python train.py --n_kv_head=6 --norm_place="pre" --tie_embeddings=false --init_std_up=0.0225 --final_lr_fraction=0.1
Each number is 200 + 40 x the weight over its row's rms, rounded and kept within 0 to 999. Layers, rows and columns count from 0. The size before them is the row's rms in percent of the matrix's.

# layer 3 MLP gate, 2048x768, rms 0.0207, rows 1178-1226, columns 528-575
100,110,209,246,207,157,149,56,211,188,176,234,204,184,117,168,185,242,224,184,201,118,157,250,264,169,242,179,207,157,148,146,228,164,141,224,138,173,282,220,221,215,235,282,163,217,157,189,207
100,230,253,246,187,142,213,238,215,264,177,216,216,156,136,166,207,102,198,166,88,183,238,179,157,256,153,205,192,93,191,210,198,165,202,232,247,210,250,242,247,243,199,239,94,145,236,232,188
093,188,192,191,180,187,220,204,198,223,158,186,249,192,209,251,174,187,200,217,298,196,204,237,205,243,218,207,168,146,181,200,209,153,190,209,237,110,214,223,180,196,222,246,221,179,174,195,171
098,169,294,143,207,177,192,162,219,181,228,189,201,249,150,223,195,165,176,192,114,136,220,193,199,189,167,229,144,150,269,181,285,194,154,233,265,246,154,142,247,181,171,177,243,210,268,218,197
100,203,206,133,255,183,251,245,142,213,198,235,152,244,144,185,193,191,277,219,245,196,232,234,200,286,267,145,250,180,190,187,197,224,187,183,202,279,168,160,215,221,232,250,209,215,203,238,209
098,170,247,167,204,216,239,235,239,245,194,233,168,183,164,111,210,193,246,171,245,213,192,240,232,236,198,168,173,233,191,146,203,230,152,188,238,299,225,205,194,142,222,184,207,268,166,173,269
097,165,184,163,171,212,168,259,208,148,172,165,149,161,168,251,198,211,212,277,181,206,204,178,190,235,265,198,267,160,196,192,266,213,176,211,217,199,242,234,200,147,190,178,195,199,200,206,239
106,207,208,170,195,256,173,190,175,174,300,242,261,193,155,220,201,161,240,171,176,187,210,186,235,227,101,227,224,155,161,215,153,206,196,192,154,218,192,192,233,241,216,234,206,180,236,193,197
095,193,208,209,154,191,185,225,216,220,143,288,206,151,178,260,250,202,191,210,232,278,205,236,201,218,212,209,186,178,194,153,150,151,179,198,157,280,237,195,244,191,222,170,219,149,170,164,219
104,274,173,260,190,174,212,187,245,296,172,213,206,198,172,225,264,255,230,144,238,222,264,262,174,180,166,258,228,233,198,169,161,182,214,221,263,141,199,176,176,257,182,195,249,243,135,253,178
102,199,235,259,246,235,165,145,177,154,174,211,119,250,206,160,194,195,189,161,171,293,224,156,232,200,246,173,200,190,201,179,228,302,191,231,207,99,200,205,231,228,246,189,161,202,202,166,111
093,255,194,195,173,268,169,180,164,213,131,157,173,176,223,235,134,120,326,177,119,260,278,228,171,194,253,251,195,215,229,211,236,219,227,180,138,306,187,170,99,150,212,308,224,307,183,212,164
106,171,262,204,242,227,163,251,162,289,194,195,173,211,181,163,238,241,144,276,164,221,222,159,182,189,252,267,212,170,159,195,193,196,210,203,151,139,220,156,122,184,233,182,253,146,212,211,229
098,237,176,190,188,240,216,200,262,196,203,200,189,211,168,184,137,205,232,268,120,220,184,131,235,252,138,186,171,216,180,242,228,176,255,209,170,148,226,147,143,271,319,236,176,180,213,157,236
100,180,166,164,233,242,200,175,201,250,190,210,234,282,161,183,166,147,262,165,215,193,163,226,164,228,194,110,160,188,150,178,147,162,199,216,153,192,240,198,237,230,126,158,159,174,251,139,176
105,150,192,191,212,267,198,121,149,163,140,298,139,203,232,266,232,181,218,149,166,192,158,246,169,203,249,192,219,143,135,148,217,210,196,235,150,166,233,137,158,221,204,136,152,207,193,213,184
104,118,201,201,191,268,210,209,216,190,157,214,235,191,190,190,198,269,213,280,174,175,162,110,279,234,190,283,184,226,161,241,166,216,173,198,190,229,184,175,195,246,243,188,215,148,254,168,208
107,242,140,234,242,204,148,197,229,273,150,194,179,235,165,212,225,235,145,217,179,286,208,200,195,149,208,233,176,140,141,184,250,185,201,176,306,196,228,227,220,188,255,231,183,242,197,213,205
097,248,221,186,174,213,272,261,190,184,164,229,200,261,168,221,267,271,271,166,228,187,147,181,163,261,207,133,214,227,200,217,234,158,179,218,200,210,230,162,155,177,195,244,227,279,177,174,232
097,244,216,163,225,236,135,150,206,201,208,160,149,166,186,200,108,130,143,257,217,161,207,212,160,233,285,201,216,238,167,264,230,127,260,221,287,201,176,175,228,172,213,224,98,156,218,279,234
094,213,217,202,130,286,197,132,282,185,224,208,245,188,278,244,210,218,157,233,147,259,174,238,195,240,207,184,221,183,175,214,187,126,223,179,139,210,164,164,135,193,211,168,266,165,170,155,146
105,211,186,159,221,170,226,171,213,225,195,188,202,265,178,160,192,167,212,146,177,189,230,200,178,156,191,220,210,233,169,217,171,289,259,223,123,258,263,254,273,259,186,146,196,210,198,274,178
099,273,272,142,200,227,233,267,204,214,189,203,153,277,199,174,230,190,234,205,234,256,211,180,176,215,241,198,276,147,219,147,190,236,267,193,191,202,146,157,167,180,233,155,158,126,229,241,257
101,199,233,203,243,284,190,212,168,206,146,158,216,232,177,154,145,156,222,189,212,131,209,241,245,188,221,239,195,219,210,242,231,147,286,182,270,146,187,199,206,194,242,153,220,189,147,202,243
092,192,205,197,145,260,171,131,231,187,177,195,199,234,208,250,209,113,198,238,238,182,166,197,136,130,207,163,181,271,185,183,279,226,119,140,174,299,181,185,205,208,133,250,253,284,183,148,196
099,248,206,223,237,220,248,179,211,186,141,191,178,82,119,216,229,207,141,194,185,298,208,155,202,224,216,199,174,227,269,225,176,175,235,195,274,238,204,229,178,219,191,152,200,271,188,142,264
106,188,224,179,194,209,201,216,121,207,195,247,217,237,225,176,214,169,200,102,210,190,230,196,162,179,170,237,136,133,188,230,233,197,224,235,149,193,184,229,199,218,138,199,207,246,246,128,183
096,172,220,199,255,202,182,227,153,189,147,158,145,148,263,193,184,214,223,205,193,157,204,164,163,298,215,170,224,225,180,201,288,191,224,200,212,276,178,214,237,229,220,212,150,195,257,228,173
100,229,227,216,180,209,171,133,236,200,200,195,211,259,140,212,173,213,175,159,212,204,178,161,187,193,165,235,249,237,166,264,198,226,163,239,183,151,288,162,166,144,208,258,244,174,249,186,168
109,286,236,219,210,181,238,277,223,218,176,167,189,220,246,191,156,211,202,150,134,152,175,236,108,219,174,221,169,176,161,218,191,212,324,204,202,214,195,261,212,135,123,277,283,179,213,127,209
099,218,160,200,220,213,223,139,185,231,207,148,206,114,153,165,224,222,148,108,131,204,204,157,169,194,221,226,157,300,195,232,209,236,169,209,215,218,212,217,244,181,153,253,210,206,204,201,241
115,194,219,140,198,217,181,202,224,190,292,155,241,171,228,188,194,174,237,172,206,205,200,165,243,142,156,222,202,211,176,213,267,206,103,226,139,209,236,210,192,269,144,199,125,225,199,228,99
100,183,268,135,203,244,206,239,281,243,203,207,218,231,208,202,220,184,204,136,246,270,161,176,256,151,208,167,165,170,201,212,265,214,165,265,267,244,168,173,248,75,207,160,192,203,254,132,206
092,130,225,141,185,191,246,249,226,223,259,107,242,263,169,243,145,181,249,167,200,171,251,215,237,195,197,280,187,203,208,242,204,283,285,234,165,187,168,150,190,187,173,122,143,162,209,174,257
097,206,111,193,208,239,230,176,168,137,178,234,202,88,252,171,244,200,172,307,162,220,229,235,209,130,214,219,154,242,223,172,214,183,197,169,233,164,142,220,165,201,236,191,162,210,186,210,195
103,194,138,252,257,231,271,269,237,184,144,243,264,207,235,218,182,192,215,208,181,181,192,159,211,179,183,233,202,141,238,197,168,242,233,130,182,289,174,241,189,234,219,210,143,153,154,152,147
106,208,279,284,246,208,218,189,224,163,159,207,221,210,231,143,240,258,233,292,124,156,157,207,194,261,206,215,256,173,194,172,170,187,235,205,155,296,185,190,247,222,215,267,241,230,196,213,233
101,230,238,220,258,172,153,158,145,223,218,168,227,197,121,293,237,125,235,168,137,169,205,240,226,206,174,240,197,202,147,167,218,164,224,188,185,200,269,201,210,191,169,332,196,113,152,203,150
100,207,150,214,204,216,202,289,202,121,285,258,157,215,248,196,156,257,186,204,169,199,235,233,163,134,171,231,268,213,185,222,228,201,221,135,223,281,241,198,225,278,222,206,272,250,180,189,185
097,128,220,166,195,174,246,201,173,193,221,248,227,150,197,110,183,212,180,197,190,197,235,194,134,245,170,127,146,202,192,199,238,229,183,208,195,195,199,303,177,153,217,216,220,194,197,179,249
097,183,204,229,246,273,202,219,168,267,224,195,245,229,181,219,176,188,226,151,148,222,227,195,221,201,191,188,160,167,217,166,155,198,236,157,204,212,165,46,168,145,200,174,163,169,186,228,283
108,205,138,179,282,189,178,168,232,207,210,195,160,97,208,101,171,196,246,192,235,235,213,128,191,134,174,213,143,126,213,234,147,170,172,234,240,131,188,192,253,197,156,123,263,213,244,262,208
097,190,280,219,211,194,157,179,196,229,250,178,186,141,143,186,144,111,232,191,179,178,200,202,189,108,284,215,261,202,138,154,143,125,151,173,198,256,138,244,141,220,143,230,275,225,223,219,223
098,186,179,172,179,235,187,182,176,165,143,152,219,190,205,209,168,241,149,218,227,307,195,256,191,144,184,175,146,129,170,160,186,214,167,284,139,327,139,186,169,206,223,183,176,129,229,243,230
096,201,215,243,209,233,185,242,183,171,198,209,220,177,211,178,107,193,281,266,189,224,226,138,233,162,173,211,233,189,226,136,192,196,256,224,148,208,173,251,175,292,196,253,209,214,163,199,273
098,223,182,223,243,220,198,172,179,200,127,202,158,195,252,184,178,203,217,238,143,250,233,215,216,227,239,239,216,88,126,193,219,142,168,242,157,169,222,211,218,225,230,187,182,131,117,139,132
102,168,266,178,175,197,227,216,167,248,192,159,122,254,182,181,161,204,175,169,220,231,261,181,198,288,226,249,185,94,222,195,299,138,159,181,252,227,166,234,164,185,158,238,204,189,160,182,169
098,245,214,316,163,202,151,223,187,181,200,201,197,196,157,176,130,194,208,231,131,130,181,182,166,185,201,265,184,190,216,238,204,166,173,211,183,256,236,233,255,219,146,182,229,248,172,160,187
103,142,182,233,243,180,256,148,203,211,190,158,98,156,89,197,151,174,283,239,186,267,278,161,208,203,222,205,222,211,209,214,161,177,219,181,176,187,200,194,194,297,185,170,238,197,246,187,203
# layer 3 MLP up, 2048x768, rms 0.0201, rows 1178-1225, columns 528-575
103,238,212,216,162,250,241,194,223,183,156,184,207,111,216,237,231,228,182,220,230,202,231,218,214,129,209,178,237,172,225,266,198,214,261,226,177,236,174,232,177,209,188,208,208,171,183,248,209
100,144,167,112,198,191,158,291,230,204,201,118,113,198,255,121,266,245,163,182,221,179,169,253,204,171,223,158,159,243,170,186,190,132,179,249,208,278,224,132,222,197,171,217,223,176,165,209,185
098,118,215,191,137,102,202,203,258,216,184,183,153,211,151,199,177,213,186,207,103,167,266,185,178,201,201,217,223,231,140,207,181,233,214,267,265,160,148,182,220,175,190,209,117,205,259,236,254
095,252,225,247,255,253,193,205,194,173,179,148,246,186,237,144,187,210,197,207,235,288,188,134,206,222,168,198,168,178,132,186,111,206,140,217,167,229,153,272,178,237,275,165,198,110,265,191,254
104,192,172,160,239,197,206,207,245,116,263,123,198,276,153,181,132,215,197,152,206,188,285,147,193,196,208,199,222,191,141,197,247,218,161,199,191,214,251,244,140,227,200,179,215,259,199,182,141
102,212,180,178,300,239,141,161,173,260,203,196,304,235,222,228,132,316,132,190,189,161,210,182,180,217,284,181,191,190,203,209,181,207,229,275,203,244,195,162,249,224,246,205,189,123,162,231,159
098,124,253,204,191,123,198,235,170,279,258,197,120,195,160,171,147,189,199,236,229,244,171,213,253,191,254,183,250,217,234,193,221,215,168,204,221,219,180,185,181,202,222,195,180,116,237,200,181
103,181,77,235,238,157,245,165,196,225,234,195,152,115,228,216,259,159,159,174,203,128,166,256,195,199,169,212,228,215,286,164,186,117,184,230,232,262,164,189,155,207,160,286,211,252,261,218,211
097,256,230,143,162,202,225,223,190,172,167,201,178,180,199,195,256,216,172,248,213,226,227,166,167,186,290,111,158,264,167,223,234,285,148,206,124,204,221,237,153,198,198,189,224,259,180,170,225
105,250,176,200,151,180,213,217,183,208,219,180,210,131,197,178,265,298,183,250,183,246,126,261,142,176,155,191,170,182,226,187,137,171,217,212,227,185,245,266,167,181,196,186,208,177,112,225,232
105,114,227,195,240,189,198,192,209,200,190,140,225,282,137,223,220,128,206,129,190,217,176,222,274,311,236,241,222,173,232,210,225,228,174,213,199,227,167,165,179,142,228,246,157,266,226,255,178
097,234,207,168,195,207,194,218,216,210,216,252,209,179,227,152,172,183,191,207,190,212,238,187,141,213,200,242,215,219,180,194,204,199,176,257,274,194,191,105,185,223,222,254,210,183,278,235,176
104,279,157,177,220,251,187,239,164,219,173,165,255,157,216,247,167,270,157,236,232,206,138,129,213,232,222,186,218,231,129,168,149,290,181,244,211,129,224,196,177,188,192,170,222,201,152,201,239
095,271,163,137,228,277,208,201,190,245,219,221,203,201,206,210,185,277,149,226,167,215,180,207,201,177,242,191,148,241,232,225,183,230,220,193,257,226,192,198,140,127,187,200,168,205,216,186,233
100,187,212,198,203,170,225,140,154,153,121,166,191,212,205,145,223,172,222,206,213,219,230,225,280,239,183,222,276,143,222,243,216,240,236,195,209,232,259,195,142,204,184,177,234,261,144,218,178
103,264,206,98,182,190,184,139,196,180,185,228,184,147,215,189,167,207,142,202,155,179,205,183,205,225,222,153,173,245,105,232,201,203,256,199,166,264,153,197,228,202,181,163,156,137,165,137,171
104,182,271,153,226,210,200,181,256,227,224,288,266,286,228,200,210,182,235,179,195,199,265,136,146,141,293,148,219,228,187,193,235,191,182,132,195,137,161,171,229,165,230,238,160,221,295,232,220
107,201,142,205,200,198,139,188,234,227,189,261,190,276,236,227,196,223,254,199,176,232,249,160,204,166,185,144,171,132,149,240,170,181,247,228,229,178,200,263,128,159,150,120,240,117,149,178,171
101,137,209,180,178,123,242,139,202,252,221,255,159,203,168,241,213,170,173,176,125,189,178,100,209,264,166,240,174,237,168,160,155,159,166,207,262,189,184,206,156,187,139,193,238,266,193,197,188
094,232,223,173,213,205,173,221,218,239,188,158,172,233,213,206,199,234,218,223,238,170,285,164,232,249,197,206,254,197,182,205,198,222,221,193,243,193,242,211,215,143,181,243,208,171,306,210,142
093,214,234,198,205,198,188,252,137,155,210,209,125,139,235,210,220,203,260,246,161,209,203,159,223,202,219,161,199,163,269,212,232,223,187,268,192,219,199,182,234,178,182,137,282,149,157,182,199
107,254,263,183,228,231,200,211,309,267,146,162,239,224,143,162,159,202,207,222,211,187,144,224,245,231,207,261,257,176,158,157,242,166,148,180,206,161,224,224,210,187,221,187,244,223,133,244,211
100,248,166,229,202,186,225,239,157,205,256,261,184,260,257,149,166,242,227,203,258,170,247,191,224,186,265,175,212,198,219,198,203,160,242,200,223,194,196,220,177,210,204,119,119,112,212,152,319
101,211,195,104,199,223,208,182,172,248,243,220,198,244,221,201,240,190,228,163,236,218,242,234,137,146,179,231,267,125,289,257,219,245,130,197,176,206,175,205,204,205,215,239,141,247,213,193,198
097,181,236,235,244,250,285,192,283,250,165,145,250,201,156,174,118,194,239,186,188,207,160,207,115,255,202,204,191,178,164,241,217,190,192,246,187,175,209,183,217,217,212,254,137,142,194,211,214
105,129,171,223,178,191,251,222,227,195,225,203,146,162,216,212,220,133,140,183,200,210,204,205,229,218,162,141,226,135,249,181,220,171,186,193,234,189,193,284,225,167,232,253,205,182,281,160,173
109,162,242,178,286,187,207,194,214,231,160,269,118,137,133,188,160,179,171,150,149,163,199,219,221,209,200,168,154,183,124,198,211,201,218,204,133,192,220,211,298,282,131,207,185,278,239,237,272
093,136,162,191,199,200,219,222,171,227,177,192,180,252,158,200,261,158,218,187,255,236,258,190,99,210,180,159,223,173,155,213,227,181,210,157,242,183,201,186,219,169,267,262,148,205,147,175,216
100,187,167,256,210,242,255,307,172,185,189,217,166,259,224,179,158,285,183,239,180,162,191,223,164,184,239,185,75,176,198,186,234,214,205,149,262,237,135,192,193,247,152,200,236,221,188,186,240
106,134,166,230,160,203,121,219,227,193,245,200,171,192,196,240,221,217,191,279,262,138,196,130,244,280,193,208,176,193,278,227,257,133,219,168,222,317,231,105,232,205,223,149,180,198,214,183,210
097,134,218,184,197,129,210,196,158,169,205,138,142,123,253,184,301,128,186,182,240,281,195,223,225,205,223,146,191,226,193,223,191,192,226,257,177,197,178,171,229,179,274,163,153,216,229,213,191
114,149,230,197,138,217,205,195,163,93,195,210,244,207,151,175,211,240,186,155,238,204,170,231,208,235,125,247,145,172,146,187,198,187,179,145,190,176,185,202,217,231,208,241,182,130,252,163,136
099,195,131,188,179,257,197,165,217,192,248,206,194,206,173,195,169,242,197,240,219,207,209,123,196,212,275,249,188,242,199,159,160,228,205,181,172,177,220,283,224,144,258,185,186,166,152,202,209
099,164,258,224,231,190,205,164,174,202,204,167,207,145,200,199,284,169,171,200,280,243,140,214,212,218,195,160,203,167,220,251,254,240,172,201,264,202,201,109,215,221,249,135,233,203,213,157,195
102,265,207,189,211,241,156,199,159,182,239,229,211,157,222,162,232,237,185,216,167,242,225,165,128,256,210,140,169,244,139,200,256,196,210,131,278,274,150,176,164,212,213,162,148,139,212,210,266
100,230,225,149,260,216,175,179,185,257,187,246,182,164,247,157,211,233,273,159,197,234,205,226,176,135,209,220,168,246,172,185,229,188,183,170,254,170,239,159,215,182,141,196,247,176,188,207,198
104,212,168,266,183,204,212,216,132,179,289,224,267,244,207,215,183,228,233,147,259,175,177,179,247,196,151,181,202,136,243,189,216,161,175,205,201,174,241,217,195,222,227,167,191,200,175,237,151
100,234,232,279,203,253,217,265,250,209,124,248,255,186,236,108,236,234,215,253,240,175,213,208,206,134,147,203,145,225,276,233,157,205,175,170,223,271,157,176,188,262,176,94,293,247,175,134,229
099,129,210,216,198,143,240,169,244,187,239,243,226,276,234,231,179,192,244,166,146,155,161,163,257,202,203,254,230,151,151,182,249,186,237,230,121,157,179,170,248,221,257,200,180,162,196,244,198
101,206,242,136,230,258,207,206,225,162,184,159,153,186,161,199,214,129,227,272,226,201,127,228,174,189,204,158,192,220,134,214,193,223,215,201,223,172,217,172,232,198,205,247,152,222,202,230,238
097,170,189,182,161,242,198,230,180,198,234,266,211,193,153,156,230,159,198,266,154,181,175,256,277,227,162,150,208,172,239,194,192,226,186,241,213,204,249,165,157,220,196,156,228,224,239,232,289
103,297,243,252,228,154,239,203,198,169,128,203,216,162,303,246,208,170,213,199,254,226,187,204,197,230,200,142,124,242,213,222,215,196,293,208,220,236,148,287,279,154,211,270,221,110,152,141,163
100,241,230,240,121,211,123,256,224,204,191,184,266,231,145,203,183,167,215,201,160,265,246,235,198,191,196,198,233,160,216,238,193,237,237,250,233,217,164,229,227,220,193,237,177,178,216,186,173
099,215,137,244,198,252,231,171,207,187,126,222,215,189,129,231,193,161,204,173,173,168,119,194,133,203,231,209,185,255,176,221,196,179,159,135,138,231,183,246,131,195,140,266,205,208,224,117,227
095,249,228,189,243,217,180,227,265,232,254,192,257,214,171,220,95,214,230,215,179,144,185,258,193,142,175,217,185,213,148,237,192,190,148,254,246,199,222,204,184,106,203,186,240,202,166,198,175
097,145,162,223,150,169,134,211,180,222,250,224,175,126,200,140,159,200,238,197,110,188,151,206,251,246,211,222,250,197,210,162,221,185,108,263,191,179,241,175,242,232,210,153,188,188,212,223,240
100,260,236,142,204,284,162,195,81,223,161,238,251,222,169,188,187,174,221,192,178,213,145,187,212,260,194,157,209,177,249,182,175,141,190,219,213,271,193,197,201,242,175,217,263,230,215,177,199
096,179,204,163,199,121,130,265,219,180,202,210,164,178,242,198,213,237,197,175,155,248,262,156,216,192,319,229,237,220,192,187,210,254,210,251,169,250,175,168,236,209,230,204,119,145,216,262,168
# layer 3 MLP down (transposed), 2048x768, rms 0.0173, rows 1178-1225, columns 528-575
104,199,181,236,225,159,201,211,166,196,216,181,115,187,294,180,252,183,206,246,224,206,166,205,175,159,210,194,234,185,205,178,207,146,241,182,205,292,252,168,163,214,217,117,202,169,223,183,194
100,137,155,202,203,184,202,252,187,179,167,210,205,172,179,146,228,94,121,185,189,204,128,217,197,219,231,171,176,178,187,193,177,231,120,308,202,197,213,209,186,188,220,203,193,157,213,205,186
099,114,179,173,210,176,91,249,201,207,149,170,171,175,200,238,141,223,185,138,219,242,207,183,195,239,172,202,138,114,227,186,184,194,219,190,212,209,237,244,132,203,245,253,123,277,220,178,233
096,203,265,204,238,145,238,217,141,198,146,199,225,84,103,178,218,246,210,110,233,150,214,238,218,178,223,210,237,180,201,214,209,140,200,185,187,212,182,196,199,230,149,193,232,164,269,216,190
104,237,228,258,216,249,177,184,204,233,287,216,266,152,175,190,138,224,192,209,147,143,257,187,158,187,180,312,158,255,203,128,134,183,183,191,168,204,247,242,174,172,194,236,197,182,207,191,147
098,181,244,151,226,186,163,224,212,144,214,208,181,181,196,184,194,165,246,244,207,224,201,180,209,256,230,212,218,263,182,97,216,178,209,113,185,206,180,190,166,187,225,223,270,283,243,164,236
098,313,248,154,235,160,243,163,183,195,197,187,288,254,258,200,167,176,214,182,167,170,141,240,193,187,164,112,273,201,219,146,224,202,187,249,170,226,221,191,222,210,218,185,229,135,205,152,210
105,239,142,243,191,153,129,110,171,271,199,256,230,167,266,140,164,199,138,204,202,218,180,187,175,227,167,157,198,169,237,105,191,163,234,227,201,211,157,207,220,201,244,194,170,208,183,204,181
095,229,213,184,200,110,176,195,258,137,266,168,202,212,193,215,174,206,273,244,190,221,252,138,204,193,194,147,181,157,278,250,230,268,167,210,230,225,205,179,166,175,194,183,203,307,252,249,212
106,215,175,249,159,179,197,131,218,150,221,139,202,214,143,225,194,209,145,257,257,214,130,259,233,200,173,175,202,165,199,185,118,199,175,209,233,213,203,286,200,180,224,164,190,161,196,199,163
103,193,220,184,270,246,244,156,228,166,291,223,198,205,212,166,204,159,163,161,210,288,196,212,255,163,201,211,279,210,234,257,232,239,217,150,203,168,226,165,234,242,206,155,191,159,215,230,175
097,232,205,249,183,221,121,107,166,250,183,221,135,190,183,226,159,202,205,245,199,246,213,201,182,230,217,261,165,203,159,156,168,203,191,231,245,174,236,180,179,230,147,214,193,172,179,160,171
103,269,197,199,173,221,231,280,138,279,190,201,168,244,151,220,162,286,148,173,218,254,117,206,263,237,219,222,209,220,153,155,203,249,200,234,186,226,191,242,197,178,190,145,163,230,165,179,219
096,204,180,214,151,215,224,214,223,212,225,230,140,212,219,195,184,186,186,175,207,141,164,207,155,129,206,212,209,161,254,232,195,209,148,236,202,168,259,254,260,198,196,200,204,292,163,198,157
100,163,178,265,173,163,176,263,151,206,193,249,164,201,238,222,199,293,139,203,171,241,100,228,261,190,149,141,195,160,162,332,198,192,207,208,248,200,153,218,186,182,252,160,225,148,197,137,126
106,139,128,221,196,141,212,199,227,221,209,199,242,215,231,171,203,199,221,242,150,241,226,180,196,206,176,216,210,188,234,85,166,242,220,274,158,220,242,244,174,229,199,178,205,151,181,249,234
104,232,178,158,248,144,202,211,176,171,126,162,190,286,176,259,113,173,190,123,214,213,196,188,166,196,233,179,181,156,210,153,244,183,260,237,210,222,210,222,263,223,169,191,258,188,162,136,192
108,191,273,166,143,212,260,207,206,172,231,226,205,229,220,146,196,235,183,178,128,181,245,246,267,209,219,142,217,153,289,201,185,228,213,238,189,206,266,183,214,98,196,151,221,144,236,229,159
101,168,226,127,210,247,175,206,195,193,237,197,171,210,194,104,209,143,143,228,230,193,192,258,214,168,270,134,266,166,189,314,239,234,284,176,194,226,170,183,227,221,243,233,93,214,170,193,182
095,173,158,198,217,203,239,177,150,234,202,157,226,198,227,202,145,237,92,199,216,203,104,200,206,172,177,177,263,292,221,201,201,166,174,183,296,197,221,205,154,113,200,232,205,185,251,191,205
095,207,237,177,234,208,253,213,202,163,197,187,192,205,228,166,198,207,212,276,242,220,189,237,156,157,206,201,236,168,173,194,140,264,193,205,201,138,267,270,207,162,228,163,140,171,182,291,211
104,210,231,202,218,210,290,143,243,136,172,228,256,275,235,198,188,179,197,101,216,189,121,213,238,221,230,201,153,158,156,149,214,199,221,211,150,228,280,287,224,222,194,226,169,218,139,219,177
099,230,115,240,192,194,239,178,149,209,182,175,242,278,158,167,175,262,182,168,204,163,203,249,134,273,196,188,193,274,166,167,137,216,152,58,224,234,222,197,205,234,303,168,194,250,184,252,209
101,134,168,170,206,158,226,249,143,225,199,175,172,246,206,268,218,204,182,162,229,216,282,256,170,174,202,229,150,179,258,244,257,196,205,186,182,224,172,211,180,217,199,214,207,209,170,249,247
093,181,207,210,141,236,244,194,124,218,219,249,235,246,306,248,238,162,142,251,238,229,225,253,197,184,217,189,271,202,207,220,215,205,154,158,192,325,222,323,190,185,139,211,287,242,183,147,186
102,312,259,138,237,215,207,141,156,216,193,263,282,187,179,256,199,248,146,216,211,182,236,175,194,205,240,167,178,177,146,216,131,180,283,147,183,213,197,266,278,222,254,197,190,227,170,231,223
101,168,257,254,189,233,190,148,184,163,221,156,212,137,252,214,188,205,267,193,251,310,203,146,219,142,195,182,220,201,204,192,246,257,334,208,221,147,199,284,216,180,176,192,231,206,204,274,202
095,188,163,256,192,195,170,222,156,206,136,142,161,190,165,181,195,184,255,181,213,143,191,175,125,221,190,158,290,254,198,172,169,185,177,234,233,161,285,225,220,176,261,186,191,199,232,205,264
102,117,274,187,134,237,224,169,207,212,228,189,174,220,189,186,195,185,117,193,202,153,163,121,191,155,280,200,193,159,196,256,161,241,243,222,167,157,172,153,131,244,157,182,263,201,202,148,198
108,160,226,204,179,230,139,238,187,146,240,164,129,143,158,200,239,167,163,241,205,214,209,164,174,189,239,227,220,179,242,146,270,153,193,147,161,158,246,160,201,164,256,167,124,203,186,189,197
099,202,165,165,247,236,236,209,190,199,184,167,162,233,228,254,184,167,264,288,256,190,195,176,126,152,286,164,236,195,161,107,172,221,171,218,142,160,209,222,171,218,313,164,268,172,144,189,211
111,181,182,136,201,203,237,242,264,213,240,246,257,202,176,186,228,163,151,169,202,127,215,263,185,156,159,216,131,203,195,174,252,222,51,232,176,233,240,228,176,224,172,266,129,187,259,185,185
100,213,243,193,210,157,166,159,258,281,200,203,177,295,221,194,170,230,190,214,264,206,199,129,183,199,270,172,172,120,256,169,235,233,210,222,245,180,188,176,237,146,223,209,210,209,226,186,235
097,262,196,162,185,164,161,215,198,182,235,266,202,196,184,119,172,236,216,236,200,253,220,261,128,254,198,239,174,212,188,243,234,137,102,176,202,208,152,211,125,258,183,174,193,223,216,232,234
101,128,229,177,243,191,264,278,146,161,137,269,166,132,208,211,198,219,222,211,208,212,267,204,165,241,137,103,151,228,245,130,135,160,194,184,155,143,265,235,209,272,222,226,258,206,177,152,228
102,162,293,263,210,193,240,183,181,197,222,184,193,144,207,217,161,160,193,251,199,214,178,168,210,124,163,204,185,238,205,106,239,198,185,219,164,187,249,229,230,263,197,207,201,253,211,174,175
102,79,141,241,242,248,131,224,158,202,154,165,207,234,181,204,257,122,190,170,200,188,220,223,179,195,229,225,180,174,239,190,263,282,145,207,149,195,203,182,289,203,143,157,177,195,153,164,110
098,258,168,238,168,250,188,185,234,234,205,221,217,143,178,258,253,127,232,246,211,162,212,173,172,214,144,169,175,180,180,195,136,162,194,212,241,193,222,241,178,216,218,168,243,220,166,135,160
102,132,120,214,220,247,199,257,207,126,215,216,190,173,226,206,134,241,162,239,175,217,184,223,243,180,104,196,234,206,188,221,165,115,137,144,219,238,227,211,247,256,163,170,184,160,128,227,172
097,160,220,216,215,131,202,203,239,145,234,192,190,189,247,172,224,284,213,123,188,163,230,211,184,224,175,194,196,227,265,217,187,184,223,205,181,244,187,226,167,252,206,187,238,180,226,174,179
097,217,220,184,198,248,259,122,146,180,158,173,182,218,184,188,182,198,214,178,261,193,169,218,175,163,234,167,152,237,215,172,180,181,180,134,221,247,178,247,116,238,128,166,210,136,226,211,203
103,215,217,184,242,240,188,233,232,162,149,263,174,163,194,110,244,192,256,216,241,252,206,228,229,186,199,194,225,141,196,367,195,248,233,224,218,169,217,222,214,163,207,164,173,225,179,213,213
096,183,205,232,134,217,173,200,148,206,214,245,238,209,221,178,206,220,199,169,218,203,210,171,178,169,238,218,240,212,162,232,231,194,184,178,253,240,174,87,216,267,93,163,216,141,316,174,198
102,199,147,158,200,238,259,227,217,230,186,145,232,288,175,158,149,254,241,180,192,203,171,181,204,201,158,208,172,183,247,172,169,185,175,151,215,211,225,170,267,241,198,217,247,195,187,202,178
096,198,239,191,237,187,206,230,172,233,205,255,199,191,184,208,161,142,240,225,153,177,245,169,226,220,218,205,154,211,213,292,169,141,211,165,200,203,143,175,184,247,111,179,212,215,245,229,167
097,192,167,222,202,182,182,208,162,231,201,166,247,236,220,209,138,228,169,218,197,205,162,166,204,191,246,181,195,223,297,90,184,183,112,226,204,247,251,197,266,212,206,175,242,185,114,165,250
102,244,185,224,160,303,184,171,91,236,117,190,205,218,164,200,256,225,207,209,282,134,183,164,235,216,176,178,205,186,232,215,204,163,175,134,191,261,155,202,251,282,163,239,258,244,174,217,261
098,149,185,218,209,193,190,196,212,153,229,279,169,199,243,114,124,254,223,266,172,180,241,152,206,212,253,271,199,149,196,238,224,181,184,261,227,266,221,146,252,228,209,198,164,119,132,266,122